Part of a small language model's weights.
Size: 12 layers, width 192, 2 heads of 64 (1 for keys and values), MLP 512 SwiGLU, vocabulary 32000, 10.6M parameters.
Training: a variant of Muon for these matrices, 498M tokens.
Each number is 200 + 30 x the weight over the matrix's rms, rounded and kept within 0 to 999. Layers, rows and columns count from 0.

# down: layer 2 MLP down (transposed), 512x192, rms 0.0398, rows 221-244, columns 96-191
# gate: layer 2 MLP gate, 512x192, rms 0.111, rows 222-245, columns 96-191
# up: layer 2 MLP up, 512x192, rms 0.115, rows 222-245, columns 96-191
down221,170,217,171,217,204,247,232,213,164,226,226,196,257,203,206,148,164,202,195,159,200,216,166,249,185,226,245,166,181,216,178,214,195,177,267,196,158,228,245,225,210,242,192,136,191,129,194,205,230,184,217,198,173,195,170,201,223,204,214,200,216,172,217,172,165,188,166,206,240,213,240,138,207,188,183,225,216,240,222,254,170,172,228,154,176,192,198,196,172,111,226,205,184,164,231,186
gate222,228,178,162,255,212,229,195,211,221,219,186,248,213,230,236,186,196,169,210,255,154,151,212,184,198,238,151,197,199,211,167,269,161,230,188,205,215,205,206,175,233,187,184,274,165,224,149,232,197,184,197,187,182,212,177,170,151,224,171,232,181,180,166,238,235,177,226,209,170,215,163,278,175,254,233,138,187,156,196,161,194,194,187,188,214,160,185,240,227,223,132,242,214,174,219,163
up222,168,243,196,252,236,230,251,157,202,164,238,146,183,196,204,160,177,243,191,193,166,228,213,211,198,201,181,202,203,229,164,172,188,240,201,219,193,214,201,242,248,186,170,238,285,190,153,226,197,232,169,175,238,239,199,174,202,211,161,187,236,247,179,196,168,183,200,220,183,245,198,157,217,151,255,218,201,234,198,174,191,261,217,237,224,151,175,175,191,251,201,188,226,188,226,210
down222,192,215,143,215,178,181,248,245,171,192,231,161,212,173,206,169,184,176,194,250,193,215,242,123,218,208,262,223,212,226,183,168,221,143,185,233,221,176,195,175,215,194,184,206,209,192,232,177,139,182,218,218,227,188,210,158,211,243,268,224,167,184,203,165,224,194,211,168,205,175,201,290,217,153,182,232,174,207,184,207,245,186,193,185,237,130,229,221,155,210,220,173,244,224,174,180
gate223,233,164,178,200,182,213,218,227,248,209,184,205,197,179,218,237,197,130,193,200,252,196,178,281,193,119,192,212,168,199,186,220,236,239,89,208,230,177,243,184,207,127,260,197,217,182,180,194,181,235,220,221,142,244,182,156,220,218,176,224,113,221,194,213,275,132,200,182,229,242,188,262,209,188,120,182,171,186,201,100,200,171,207,178,212,246,216,207,189,222,173,254,214,176,233,165
up223,196,179,183,182,179,262,173,216,203,219,175,209,177,258,160,227,255,230,179,235,205,246,170,195,235,278,178,182,194,222,165,195,214,188,194,216,122,209,216,143,170,268,194,265,189,195,205,234,170,249,248,221,266,160,137,149,194,135,172,205,178,119,217,221,154,203,183,239,210,181,185,150,224,175,109,214,187,190,189,259,196,220,198,185,185,205,172,195,222,260,221,240,254,219,285,240
down223,201,179,229,176,199,213,253,232,151,203,254,191,251,204,151,169,192,188,152,232,224,163,229,128,186,159,156,208,186,215,175,197,202,240,225,220,151,180,166,192,231,149,178,190,234,221,165,196,197,173,217,224,195,163,230,241,171,234,200,172,239,228,225,178,206,279,181,206,174,206,186,216,118,147,190,206,196,226,208,235,181,220,196,185,211,237,223,145,210,234,215,213,176,205,229,245
gate224,150,221,184,255,210,225,143,240,212,215,209,192,216,168,227,195,235,220,231,195,222,170,209,241,195,202,193,168,266,175,252,242,237,251,168,188,177,239,231,231,211,189,203,218,185,277,186,194,169,166,190,207,243,210,130,187,212,279,185,169,187,257,218,211,252,165,213,216,208,169,240,242,260,202,197,193,199,191,227,209,254,156,165,199,182,183,219,181,131,207,202,229,157,198,235,146
up224,207,194,204,214,174,202,178,219,209,187,238,236,232,195,170,168,180,267,163,186,154,225,183,229,222,187,181,236,190,196,233,216,185,219,163,215,197,204,247,167,239,207,222,222,184,255,227,247,232,158,163,221,204,229,217,183,177,188,177,207,226,199,198,159,210,215,139,206,230,160,240,204,176,171,159,202,195,131,230,216,232,226,207,235,218,214,200,202,219,198,184,230,157,209,205,217
down224,160,200,174,187,226,175,203,171,196,196,236,177,182,177,200,292,226,152,193,168,135,169,190,181,169,233,176,196,216,206,242,196,227,214,173,250,209,184,191,137,180,160,205,228,206,129,210,175,185,156,274,198,233,201,199,236,173,181,165,181,216,236,200,209,194,218,148,209,224,257,232,239,207,216,165,251,181,186,224,161,143,185,199,156,204,196,229,236,186,203,198,207,231,199,253,247
gate225,185,224,185,209,212,204,165,182,172,196,181,229,183,127,241,177,198,173,171,227,185,196,166,181,232,157,235,170,234,171,155,237,205,256,211,162,211,141,221,236,214,192,180,222,194,177,157,221,204,203,204,180,134,247,144,268,179,207,138,276,229,165,199,192,181,239,188,197,203,132,183,191,241,225,218,211,170,160,189,169,174,146,212,237,207,178,183,180,224,244,194,219,163,205,214,204
up225,202,160,181,196,173,198,208,210,219,201,178,230,161,246,265,201,221,190,169,185,200,174,261,191,198,205,237,225,135,204,203,98,207,219,204,248,238,212,239,213,204,224,164,107,196,240,158,224,179,243,214,222,181,228,226,240,233,204,165,223,174,149,240,206,171,182,194,186,232,180,225,171,203,154,191,220,209,219,245,176,201,181,224,210,206,188,210,196,156,180,175,242,197,202,186,204
down225,159,228,209,231,200,223,155,191,222,155,163,193,156,183,251,268,168,179,261,207,216,220,240,195,140,239,225,147,183,229,191,166,159,230,188,242,146,207,255,177,194,242,136,228,176,199,222,229,184,224,165,200,232,226,205,155,221,212,161,275,202,180,248,171,167,225,146,245,192,240,179,150,279,150,193,173,179,243,217,201,208,191,176,200,214,227,159,212,247,193,230,202,221,192,197,181
gate226,194,211,135,203,262,277,200,198,216,223,215,165,247,226,130,228,221,161,251,152,196,185,231,189,199,184,206,179,199,177,171,183,207,153,208,180,186,167,167,225,136,159,181,206,225,178,146,183,166,222,183,261,149,201,144,217,195,253,166,229,172,187,205,193,237,189,209,186,207,162,176,200,232,218,214,221,197,183,264,153,210,206,216,201,168,160,185,182,199,220,197,162,184,192,156,181
up226,203,233,184,189,185,143,239,240,221,177,206,176,235,214,171,193,225,244,200,222,173,200,201,263,151,208,175,164,235,229,231,228,229,143,233,184,196,163,196,186,242,210,163,220,137,166,206,121,131,221,262,191,188,175,227,210,214,221,178,193,211,186,185,259,186,239,198,215,181,184,253,226,128,219,160,175,172,183,245,209,158,214,229,170,190,183,175,208,213,250,178,277,206,271,172,175
down226,200,194,262,209,173,210,219,203,203,228,185,179,145,218,229,155,206,282,207,214,191,227,205,215,249,184,221,223,205,201,227,147,187,159,155,184,197,211,170,202,236,253,148,210,210,191,220,178,206,193,166,193,168,106,170,186,205,186,191,186,169,185,190,154,261,205,184,176,174,184,168,281,155,212,241,198,188,208,181,188,199,219,185,201,210,204,193,176,198,188,123,178,176,180,222,208
gate227,190,210,207,219,172,224,174,229,206,231,195,253,137,187,163,201,199,201,163,197,225,193,191,204,217,191,222,205,237,224,140,217,186,167,172,173,206,200,200,188,215,184,246,222,196,196,181,156,166,273,221,158,165,244,195,221,194,142,235,172,194,172,198,180,165,183,194,243,180,198,225,215,243,269,228,167,231,238,181,189,177,210,165,211,226,204,193,202,200,193,219,170,177,155,214,208
up227,211,240,249,217,203,242,194,232,212,194,229,228,158,187,218,193,177,181,230,168,191,220,242,189,205,195,195,172,254,241,208,177,194,174,218,236,198,206,200,174,208,188,243,218,190,194,181,186,165,216,174,168,198,220,244,211,225,185,193,157,190,157,219,149,210,221,221,294,221,208,211,188,186,230,198,164,216,212,206,183,241,188,161,215,209,215,204,190,182,160,268,208,224,199,158,145
down227,147,190,153,242,195,168,180,185,179,201,155,191,267,150,188,193,214,172,164,215,235,166,189,217,207,185,177,251,174,184,213,177,190,182,184,243,239,211,190,178,227,209,212,190,266,175,199,247,211,191,245,277,231,184,185,208,177,233,217,203,222,200,186,212,172,243,168,203,155,225,206,205,197,209,180,224,260,212,226,184,244,195,223,162,215,201,225,171,253,190,214,194,216,228,204,200
gate228,197,223,228,172,275,195,193,224,220,236,210,90,208,195,175,206,223,229,219,266,213,220,144,250,256,216,180,185,201,195,190,162,206,126,180,242,234,170,150,221,237,172,222,231,239,120,187,199,218,297,233,168,207,183,219,180,171,215,189,202,195,200,169,149,221,181,175,203,145,154,139,171,165,211,199,222,180,169,237,249,225,185,225,230,209,202,185,252,219,199,208,174,255,191,224,230
up228,216,164,226,233,164,119,264,200,148,179,214,205,242,207,151,219,285,226,242,224,190,233,217,220,239,257,141,196,161,189,208,168,239,185,192,201,205,188,173,183,211,116,113,213,213,158,230,204,278,174,206,231,171,199,193,179,158,206,211,200,218,158,189,196,194,228,167,234,145,223,182,186,160,265,222,212,139,193,242,201,235,205,218,181,163,166,186,182,166,187,200,250,210,217,176,260
down228,183,197,202,214,186,227,155,199,226,214,181,154,198,171,147,196,215,214,180,246,214,217,243,173,248,200,217,165,201,200,196,199,238,194,184,224,248,181,179,165,159,197,171,147,231,191,223,218,197,177,199,219,205,230,191,274,197,174,200,169,210,230,153,206,186,242,167,175,198,175,185,227,191,200,217,227,222,158,217,205,255,199,234,206,155,160,222,193,135,253,189,212,287,186,150,188
gate229,225,217,198,191,226,194,149,189,239,220,182,195,201,187,220,231,208,160,218,222,202,208,156,238,259,209,182,278,207,213,189,180,168,152,180,208,230,219,169,208,223,215,151,196,214,134,172,212,182,204,178,214,179,183,206,221,194,124,232,146,213,230,198,200,178,236,215,172,184,192,176,196,227,151,151,195,223,259,217,219,210,200,230,267,189,191,223,211,186,228,177,184,222,211,226,206
up229,181,189,186,209,152,157,178,173,196,207,209,284,206,182,192,139,197,219,196,194,194,201,227,212,166,245,234,127,189,221,199,237,199,207,223,210,219,218,203,183,187,259,174,167,179,186,241,235,194,205,150,190,217,234,196,207,205,235,158,255,142,194,231,196,177,213,196,240,228,190,184,232,213,233,224,195,207,150,147,152,197,203,186,223,183,180,182,178,163,196,167,241,188,208,180,160
down229,242,238,228,225,202,152,209,198,185,207,209,237,224,186,213,274,198,225,219,226,136,179,222,202,238,187,185,247,175,205,185,200,169,210,224,182,164,187,217,252,171,173,184,187,218,198,181,231,187,172,147,220,153,194,228,213,191,189,124,257,172,186,141,171,173,196,248,190,228,204,231,183,253,175,226,218,258,188,188,197,217,196,173,183,213,162,225,199,200,184,216,180,204,234,186,191
gate230,197,257,163,160,174,267,209,250,187,218,252,156,182,188,173,159,177,186,208,210,181,172,191,266,185,220,154,160,210,217,214,200,276,236,172,187,232,190,212,230,204,222,242,248,213,243,207,201,197,170,197,221,205,206,223,187,176,209,197,241,198,186,192,188,234,162,232,155,250,198,182,206,249,139,170,195,213,176,222,185,248,199,221,236,177,148,220,160,142,185,175,235,181,167,204,171
up230,171,203,204,159,208,194,163,179,172,195,223,225,210,221,237,145,239,177,199,178,210,197,199,219,229,243,180,183,186,198,184,202,204,195,165,259,232,196,235,192,148,244,255,246,216,210,205,197,201,201,198,219,217,274,202,204,219,208,188,184,243,209,194,163,243,192,161,167,242,174,139,177,217,159,261,249,207,187,186,189,220,205,230,186,207,221,149,131,161,220,202,234,231,169,211,166
down230,260,187,209,239,226,223,239,177,181,202,156,139,194,247,181,192,203,204,198,212,190,195,186,147,204,241,180,158,216,210,230,135,168,160,197,211,226,193,179,144,217,151,228,179,237,230,202,246,217,211,126,210,221,226,178,175,181,200,171,186,222,187,176,229,185,210,189,213,185,177,220,236,214,156,209,180,224,203,174,248,138,188,244,161,190,240,228,240,237,181,209,219,184,200,278,191
gate231,203,250,145,200,183,234,187,186,216,191,232,228,186,234,237,213,182,162,170,217,182,178,168,172,260,248,235,207,204,215,211,174,217,206,234,209,221,231,242,203,220,210,225,224,198,213,204,228,179,215,252,193,183,221,203,179,196,219,180,175,189,164,205,200,218,202,219,208,295,229,282,209,235,197,190,208,184,158,275,202,199,181,243,189,164,175,193,229,198,191,261,165,152,198,199,161
up231,152,227,206,230,161,181,176,194,168,164,247,253,173,247,261,170,193,144,204,269,168,144,239,185,168,233,173,220,219,179,195,139,164,201,225,178,216,201,187,257,238,171,191,177,217,164,233,222,207,191,186,241,212,192,219,193,176,240,171,241,195,201,184,184,254,198,206,180,257,195,198,172,198,212,222,187,196,203,208,209,198,179,158,165,212,190,205,200,219,206,189,210,231,204,214,162
down231,201,222,222,187,231,199,247,195,255,237,222,221,239,210,198,231,196,200,154,175,201,173,176,220,221,198,186,180,188,232,168,206,209,180,166,207,184,214,192,188,210,163,155,172,186,224,158,203,176,139,152,178,173,174,166,184,221,162,189,193,221,229,211,161,221,158,162,253,179,197,195,211,205,165,161,189,206,215,213,208,212,227,196,197,178,252,193,204,205,211,226,250,209,222,181,211
gate232,170,214,191,195,229,190,249,193,238,190,220,256,225,213,225,204,235,265,230,221,214,241,194,280,224,157,217,159,222,205,222,231,246,231,176,190,219,224,155,174,207,188,214,249,240,199,237,218,197,228,184,229,198,221,183,185,201,169,236,193,219,226,200,211,221,217,195,176,187,207,202,234,200,246,171,248,200,208,151,143,236,213,223,246,219,161,217,239,173,187,200,161,195,217,183,249
up232,223,214,221,261,225,221,232,176,126,224,187,210,154,131,188,176,237,178,240,204,233,183,189,130,259,260,190,240,154,165,192,178,150,229,151,147,199,191,218,179,197,192,206,219,187,209,192,185,191,249,213,147,147,198,175,223,248,160,194,201,162,176,157,246,173,186,185,166,207,197,165,182,193,203,196,242,149,200,184,180,195,232,219,244,219,162,204,207,201,187,178,143,182,166,211,199
down232,177,164,172,133,148,163,210,190,150,171,263,168,232,220,181,208,182,257,213,216,202,189,191,193,205,141,225,166,207,191,223,194,230,191,159,184,203,197,180,180,243,175,208,173,210,195,233,199,228,167,188,217,224,216,191,141,163,198,229,158,199,239,253,232,183,208,226,160,209,175,169,204,213,171,219,194,155,162,178,191,199,206,162,178,228,232,201,179,195,214,204,199,202,199,224,185
gate233,209,157,208,233,221,202,250,205,181,206,176,167,152,194,242,137,270,213,200,217,190,175,200,176,223,220,181,207,239,200,186,251,158,236,201,176,189,138,254,188,225,191,194,191,207,176,183,228,158,240,237,132,173,175,118,227,254,179,225,132,253,206,212,262,211,235,186,166,179,205,204,192,204,182,223,206,188,163,176,170,211,150,249,209,201,152,173,150,182,178,186,230,230,221,193,172
up233,225,155,148,236,266,214,225,241,144,213,211,182,194,242,190,225,207,242,230,175,236,221,183,193,204,174,200,168,189,177,212,175,230,198,187,195,168,263,274,192,174,180,214,240,189,200,180,223,200,200,224,190,186,219,231,194,167,187,192,116,214,242,256,235,162,233,223,197,158,226,161,191,195,205,253,205,175,182,187,209,192,175,184,208,213,185,209,145,200,176,214,206,231,191,167,182
down233,260,280,162,200,221,195,235,207,214,207,174,198,222,143,218,185,173,223,190,226,199,231,196,174,229,204,224,234,204,237,165,218,198,234,206,176,198,168,209,223,137,167,167,211,194,173,220,220,201,200,215,198,155,167,155,222,212,232,143,142,238,189,221,196,217,189,184,163,216,182,133,234,160,187,181,161,182,187,275,213,221,138,193,164,184,229,202,214,209,191,182,179,183,196,248,218
gate234,193,212,175,243,236,176,155,264,226,218,197,189,142,184,256,202,253,213,199,151,233,199,144,235,201,249,222,207,212,203,184,151,227,249,169,176,152,222,242,231,210,227,216,247,233,190,162,187,149,259,189,200,259,181,184,209,225,227,270,180,178,194,205,178,233,215,238,202,167,166,153,177,230,215,200,162,155,183,229,188,184,174,208,155,199,285,198,212,225,193,244,253,160,205,204,213
up234,196,242,149,162,208,186,160,178,184,181,144,207,180,183,147,199,181,149,196,173,208,163,160,162,203,200,166,211,218,156,157,201,177,199,175,185,219,236,212,238,181,194,211,230,200,235,254,198,178,227,220,162,173,220,184,208,180,155,165,214,179,153,148,175,193,148,216,174,195,200,222,186,209,219,210,232,209,218,206,174,181,206,211,228,182,168,195,239,201,204,191,230,227,220,199,245
down234,222,238,217,151,195,250,179,204,141,219,219,178,248,203,249,236,236,173,247,185,211,200,189,235,159,219,217,162,200,176,164,186,248,186,209,223,117,225,189,197,164,182,220,292,180,159,259,242,136,211,209,188,165,159,175,117,179,171,148,226,182,223,199,160,199,245,193,229,191,222,208,200,206,181,195,198,169,238,196,182,177,144,194,290,207,196,208,139,183,193,242,175,171,227,216,232
gate235,250,240,194,252,175,172,148,149,183,203,227,219,206,218,199,194,202,228,259,176,211,240,176,133,183,185,219,216,171,202,194,197,197,236,212,239,203,171,221,200,134,210,205,243,202,244,205,235,161,176,192,198,185,194,217,224,179,241,171,191,148,220,200,209,214,199,189,222,178,212,251,209,238,177,195,215,210,163,181,208,169,176,226,172,158,174,193,220,213,211,213,193,205,167,150,188
up235,222,188,206,180,252,181,231,188,158,187,157,165,179,296,233,170,172,213,208,190,146,193,199,213,193,177,193,136,162,231,231,155,167,195,178,227,224,232,242,239,191,185,177,218,214,220,181,204,245,165,174,246,255,220,179,188,208,187,244,245,189,181,228,213,179,205,186,228,197,208,192,175,210,226,191,203,182,183,225,183,224,203,164,217,195,157,232,174,232,232,200,209,185,126,171,151
down235,190,210,189,231,179,208,186,227,167,214,173,223,267,139,128,177,174,212,191,185,223,159,169,155,200,185,196,208,224,231,160,235,248,154,201,230,200,244,213,158,239,224,229,215,146,197,153,186,204,216,205,135,220,187,207,230,196,255,156,187,233,242,184,212,190,205,222,227,197,247,207,124,221,198,196,219,179,194,252,188,197,194,258,167,212,184,245,210,179,197,186,179,196,201,197,237
gate236,200,190,233,208,168,200,210,232,216,153,193,176,163,196,195,203,188,190,155,191,226,159,186,215,217,136,253,212,187,232,190,184,202,244,203,244,210,197,188,199,184,260,213,147,231,232,196,189,198,200,143,199,259,192,211,191,211,199,224,193,198,197,228,237,201,191,167,207,181,155,162,189,196,168,221,182,172,120,181,247,173,177,196,267,252,176,182,198,257,143,166,244,204,172,220,227
up236,225,210,194,180,245,209,202,195,192,174,187,158,158,202,159,166,145,231,198,229,209,187,233,197,173,175,181,186,168,229,161,173,191,144,202,194,189,237,163,159,248,201,209,247,248,217,143,237,287,178,148,203,164,87,181,227,202,197,260,234,155,198,219,156,210,183,163,229,182,216,158,97,229,218,215,201,162,218,233,153,185,165,184,246,216,229,199,227,209,230,72,213,203,169,165,283
down236,174,235,179,200,246,229,147,206,189,167,212,243,257,242,186,206,288,176,192,191,195,219,230,214,197,191,206,220,225,184,221,248,224,167,172,195,124,151,203,173,135,203,260,198,185,146,215,190,156,223,191,259,227,210,199,187,235,220,198,184,230,211,218,211,161,222,229,184,215,177,195,193,199,205,190,233,219,172,209,205,174,212,139,187,190,207,187,190,149,217,245,179,248,205,182,178
gate237,225,164,169,208,175,194,196,217,250,236,154,191,180,227,190,215,223,238,169,249,225,235,231,168,186,166,218,183,274,218,159,194,204,164,153,195,229,182,180,171,214,167,209,207,240,167,183,198,230,174,159,208,223,188,214,223,192,180,187,169,230,226,251,160,194,244,171,178,197,220,163,181,195,141,238,168,190,212,210,198,198,228,177,206,196,225,220,181,112,190,175,183,195,190,167,224
up237,204,181,201,196,207,203,186,208,201,176,191,182,197,190,205,199,161,180,181,195,206,217,158,211,192,181,194,184,248,191,220,169,199,223,214,196,180,212,204,205,162,205,216,247,217,185,201,223,163,180,218,182,171,208,200,159,193,201,208,216,198,225,214,216,204,213,213,165,207,199,243,180,160,178,137,183,236,204,166,175,232,203,184,256,199,194,178,180,176,206,251,237,196,193,164,181
down237,235,194,164,217,206,236,214,180,185,199,218,180,210,206,213,224,179,241,150,223,251,174,200,270,204,194,222,195,232,205,188,155,163,214,268,213,192,186,234,179,193,137,188,176,165,192,223,274,194,226,199,174,198,178,212,185,236,211,187,192,192,196,205,193,175,169,203,185,209,164,200,176,229,204,218,249,198,179,203,224,201,189,195,216,198,189,227,222,250,214,170,194,172,188,233,188
gate238,183,137,129,206,182,226,190,197,213,151,221,230,177,178,188,215,217,216,231,204,240,259,185,203,241,164,200,207,211,195,173,220,250,230,172,220,187,189,209,181,184,228,219,183,218,173,188,230,251,163,236,215,205,168,207,233,242,249,200,227,238,184,257,224,236,148,231,174,221,189,185,250,162,216,229,184,209,193,195,183,213,204,179,196,181,212,183,197,196,244,176,164,195,208,206,248
up238,201,196,198,171,223,220,260,228,160,209,201,185,197,221,181,202,226,174,199,223,195,197,183,225,149,156,236,182,207,235,180,228,191,293,240,204,207,238,165,238,143,188,214,202,210,233,229,156,264,198,197,200,185,239,157,244,187,188,185,167,170,160,146,191,209,198,196,185,167,210,211,219,145,238,207,215,238,170,144,221,238,206,181,174,205,218,165,177,166,239,193,208,224,180,208,207
down238,144,230,205,231,220,243,246,198,161,213,164,167,238,186,196,224,214,193,219,221,184,239,198,211,232,217,213,208,214,238,236,214,214,241,210,202,188,200,169,212,180,144,205,160,143,207,164,171,230,161,207,254,193,216,231,173,178,250,189,220,193,198,237,144,222,214,209,232,193,189,167,219,190,232,213,204,193,211,200,237,231,208,174,170,217,218,167,175,134,196,222,197,190,153,166,181
gate239,195,155,243,241,215,132,209,249,146,220,203,220,167,186,228,149,249,181,252,244,214,292,199,206,194,193,219,207,216,166,207,198,206,167,202,167,163,169,228,222,233,187,209,181,180,174,239,193,229,175,206,137,231,184,189,152,213,229,201,213,152,210,237,201,236,280,180,203,187,206,150,176,242,190,199,217,203,153,240,182,200,210,186,181,194,191,155,198,193,180,181,189,150,159,159,219
up239,194,236,180,155,212,225,162,186,228,175,225,227,218,195,181,192,206,176,161,174,193,167,225,235,177,213,203,218,223,203,181,230,145,170,184,219,248,191,204,183,162,193,202,185,198,281,227,187,201,279,199,248,183,163,193,207,215,126,276,196,292,246,218,215,150,215,204,223,133,205,170,190,172,258,213,175,217,200,169,205,201,181,227,180,171,162,203,203,164,224,230,205,188,197,208,207
down239,217,246,196,152,241,199,129,206,182,215,173,174,186,227,215,246,206,195,219,234,194,175,208,211,123,205,221,199,214,193,199,198,208,265,185,279,199,184,147,224,187,196,208,211,170,156,221,224,206,161,179,161,173,198,221,234,219,138,138,249,202,131,142,201,194,209,156,187,199,174,192,186,180,210,174,179,221,197,147,209,227,224,206,209,216,229,188,191,136,212,241,163,219,238,188,209
gate240,209,214,179,248,175,159,183,243,248,175,260,212,193,195,238,199,135,186,199,188,234,214,196,195,194,222,247,170,208,233,167,166,190,190,159,241,258,153,221,143,162,176,220,213,210,229,198,177,201,204,197,188,218,176,176,267,196,198,164,212,193,198,157,178,190,205,180,183,207,176,249,226,132,165,210,242,220,175,172,176,150,156,212,250,203,180,176,201,199,254,167,257,209,214,181,170
up240,182,166,213,133,217,169,226,203,187,221,141,272,136,242,256,203,241,201,210,183,194,210,236,187,173,274,166,183,231,165,246,183,185,202,227,188,206,210,205,178,232,202,183,170,209,151,202,248,142,258,229,197,211,204,194,185,194,240,257,133,165,205,169,189,221,215,205,263,195,215,127,224,220,175,215,141,220,272,197,177,205,147,157,248,204,239,177,225,198,209,153,207,203,176,173,207
down240,255,186,224,139,166,191,222,154,181,230,177,185,233,195,210,216,178,185,217,145,200,248,161,236,178,229,189,210,208,193,211,256,210,198,163,190,167,231,182,173,261,176,180,182,190,225,135,188,195,195,217,190,194,238,188,187,219,182,176,270,242,206,177,182,197,184,161,185,177,171,231,214,198,205,157,231,206,193,219,116,146,157,190,207,199,195,172,138,186,208,170,172,165,172,218,252
gate241,170,168,170,243,196,184,188,212,203,171,195,171,171,219,171,195,221,180,215,205,215,181,200,218,160,192,218,288,254,153,221,212,189,173,178,183,253,154,157,217,157,196,232,155,200,194,232,201,179,186,201,202,256,229,228,191,240,223,185,224,170,190,168,174,203,216,199,227,168,129,175,192,174,200,156,185,229,194,164,180,218,170,212,234,220,235,162,187,185,182,261,249,197,212,211,167
up241,224,198,246,218,163,216,230,153,166,218,172,181,190,221,203,173,214,212,194,211,197,196,205,238,174,179,154,238,230,202,186,190,242,223,212,171,243,197,201,186,230,171,188,173,208,197,195,224,223,169,213,152,197,227,224,247,220,188,182,227,186,210,194,155,218,139,286,157,165,199,177,152,230,213,200,251,264,207,199,186,216,186,214,239,183,196,222,203,129,204,137,207,182,238,180,182
down241,240,259,178,171,213,198,204,229,191,233,202,190,178,214,150,160,188,238,186,173,196,208,177,236,180,209,153,170,222,205,190,204,225,179,262,220,204,181,232,156,197,197,197,281,214,263,213,199,181,196,186,204,196,168,183,122,212,192,140,151,212,179,183,195,180,222,192,170,178,204,189,242,209,218,204,176,268,211,178,256,203,191,227,172,173,229,233,188,213,192,260,194,238,235,222,243
gate242,168,193,218,236,218,193,251,221,186,185,169,215,187,210,177,188,199,206,157,264,156,257,243,229,186,186,182,180,164,189,206,192,221,209,166,239,215,235,201,257,199,233,213,199,167,152,206,121,229,165,208,239,159,150,191,155,172,204,180,202,189,186,179,200,210,209,187,175,114,163,199,184,147,180,185,232,225,263,190,206,133,139,222,170,223,161,192,196,193,218,220,172,204,208,193,201
up242,184,164,246,145,194,232,210,168,199,155,216,184,170,177,227,150,198,251,237,175,215,160,195,222,234,215,231,200,209,174,201,217,255,212,232,223,150,148,165,195,244,165,200,199,136,170,191,157,219,148,209,213,195,208,240,244,240,205,201,160,219,185,206,194,231,231,223,157,204,215,241,151,267,250,181,195,188,116,202,199,210,142,212,187,161,231,189,146,199,135,240,171,226,195,234,186
down242,242,230,205,158,219,223,194,233,167,285,180,188,237,143,216,188,255,206,219,192,223,195,221,202,178,173,196,239,191,147,234,220,221,264,162,202,188,220,198,178,161,186,204,129,174,194,189,194,234,259,202,167,258,214,223,232,209,213,167,211,184,229,193,232,219,164,196,199,258,248,177,191,200,243,190,187,212,173,211,168,227,214,218,193,159,183,133,191,202,161,209,153,206,172,208,239
gate243,227,246,201,158,199,162,200,244,113,231,240,211,181,227,217,164,272,217,173,194,279,217,168,182,195,181,301,222,183,214,228,163,196,214,168,206,118,212,177,225,210,198,209,215,259,249,217,171,190,141,169,163,195,236,225,176,186,218,263,191,225,151,160,202,192,213,161,150,214,211,190,185,165,194,166,215,233,187,191,205,218,196,193,211,223,148,237,230,181,180,187,253,212,257,191,109
up243,220,222,197,151,180,202,187,247,210,238,197,203,238,222,214,199,229,205,184,215,209,251,150,237,202,187,204,231,214,202,208,163,229,199,112,141,204,225,212,172,223,162,215,214,216,266,226,231,192,190,220,260,180,206,198,207,190,256,267,170,215,170,201,199,186,233,242,196,185,207,188,214,209,161,121,190,225,128,201,181,207,187,185,148,237,208,199,190,248,118,217,199,219,236,199,261
down243,195,233,170,182,231,175,211,187,227,166,183,243,171,150,209,194,225,182,142,188,177,178,203,261,178,207,180,167,199,201,186,238,180,181,152,195,203,178,161,196,216,277,217,267,216,200,181,202,223,159,198,258,191,192,186,210,208,218,201,138,183,229,196,178,224,212,199,201,175,193,219,213,160,206,154,175,188,243,230,205,217,159,306,206,215,214,159,163,213,211,237,200,183,251,168,188
gate244,171,218,197,223,165,223,254,212,202,229,236,209,210,224,117,186,228,177,160,177,200,196,194,192,230,181,136,191,225,230,243,190,277,212,140,169,181,212,239,230,229,232,189,168,191,208,246,155,165,192,212,182,192,240,204,240,259,193,207,188,173,239,136,226,229,267,181,184,244,194,164,219,164,167,188,177,236,201,212,192,186,191,218,229,178,131,206,221,200,217,193,214,241,218,199,166
up244,157,184,194,231,167,187,202,166,158,204,249,153,239,220,234,182,199,260,222,168,196,179,205,171,202,220,153,178,146,169,196,193,206,258,184,215,209,163,198,170,225,218,176,197,241,233,262,171,190,230,248,223,228,159,228,230,177,172,185,178,191,205,202,189,181,236,180,143,167,206,200,172,175,247,208,222,211,189,186,232,217,235,131,190,221,237,161,198,149,255,222,185,226,249,200,213
down244,217,206,240,208,235,221,184,208,146,148,188,240,232,145,185,230,192,211,181,214,186,199,205,199,185,191,202,156,176,211,223,215,184,221,228,249,183,246,229,144,209,265,252,216,217,192,185,204,210,162,174,200,208,198,233,211,226,193,157,213,213,203,199,250,188,170,246,220,212,192,190,170,198,179,231,193,269,236,218,252,191,195,161,161,280,183,243,253,250,152,205,177,224,180,168,201
gate245,177,193,173,151,194,150,225,213,209,177,246,228,178,154,178,147,167,166,234,239,236,236,213,211,212,206,242,215,190,143,164,166,216,183,167,240,221,242,189,170,197,215,209,182,206,204,244,190,197,182,204,176,159,146,236,170,192,172,192,206,234,238,216,196,201,162,213,227,159,188,159,201,122,220,233,248,186,204,260,138,216,167,204,194,192,187,209,187,227,252,243,173,159,193,250,204
up245,237,222,238,239,188,215,190,146,187,204,189,238,245,195,199,209,202,166,155,211,188,206,188,196,169,227,224,217,223,222,233,252,196,210,227,203,243,209,218,198,202,238,208,163,190,195,135,206,238,220,246,228,173,162,170,239,188,181,205,198,176,202,191,230,184,169,138,265,201,235,256,152,161,183,199,208,198,172,191,262,151,211,213,198,236,249,149,199,218,202,158,198,190,214,166,173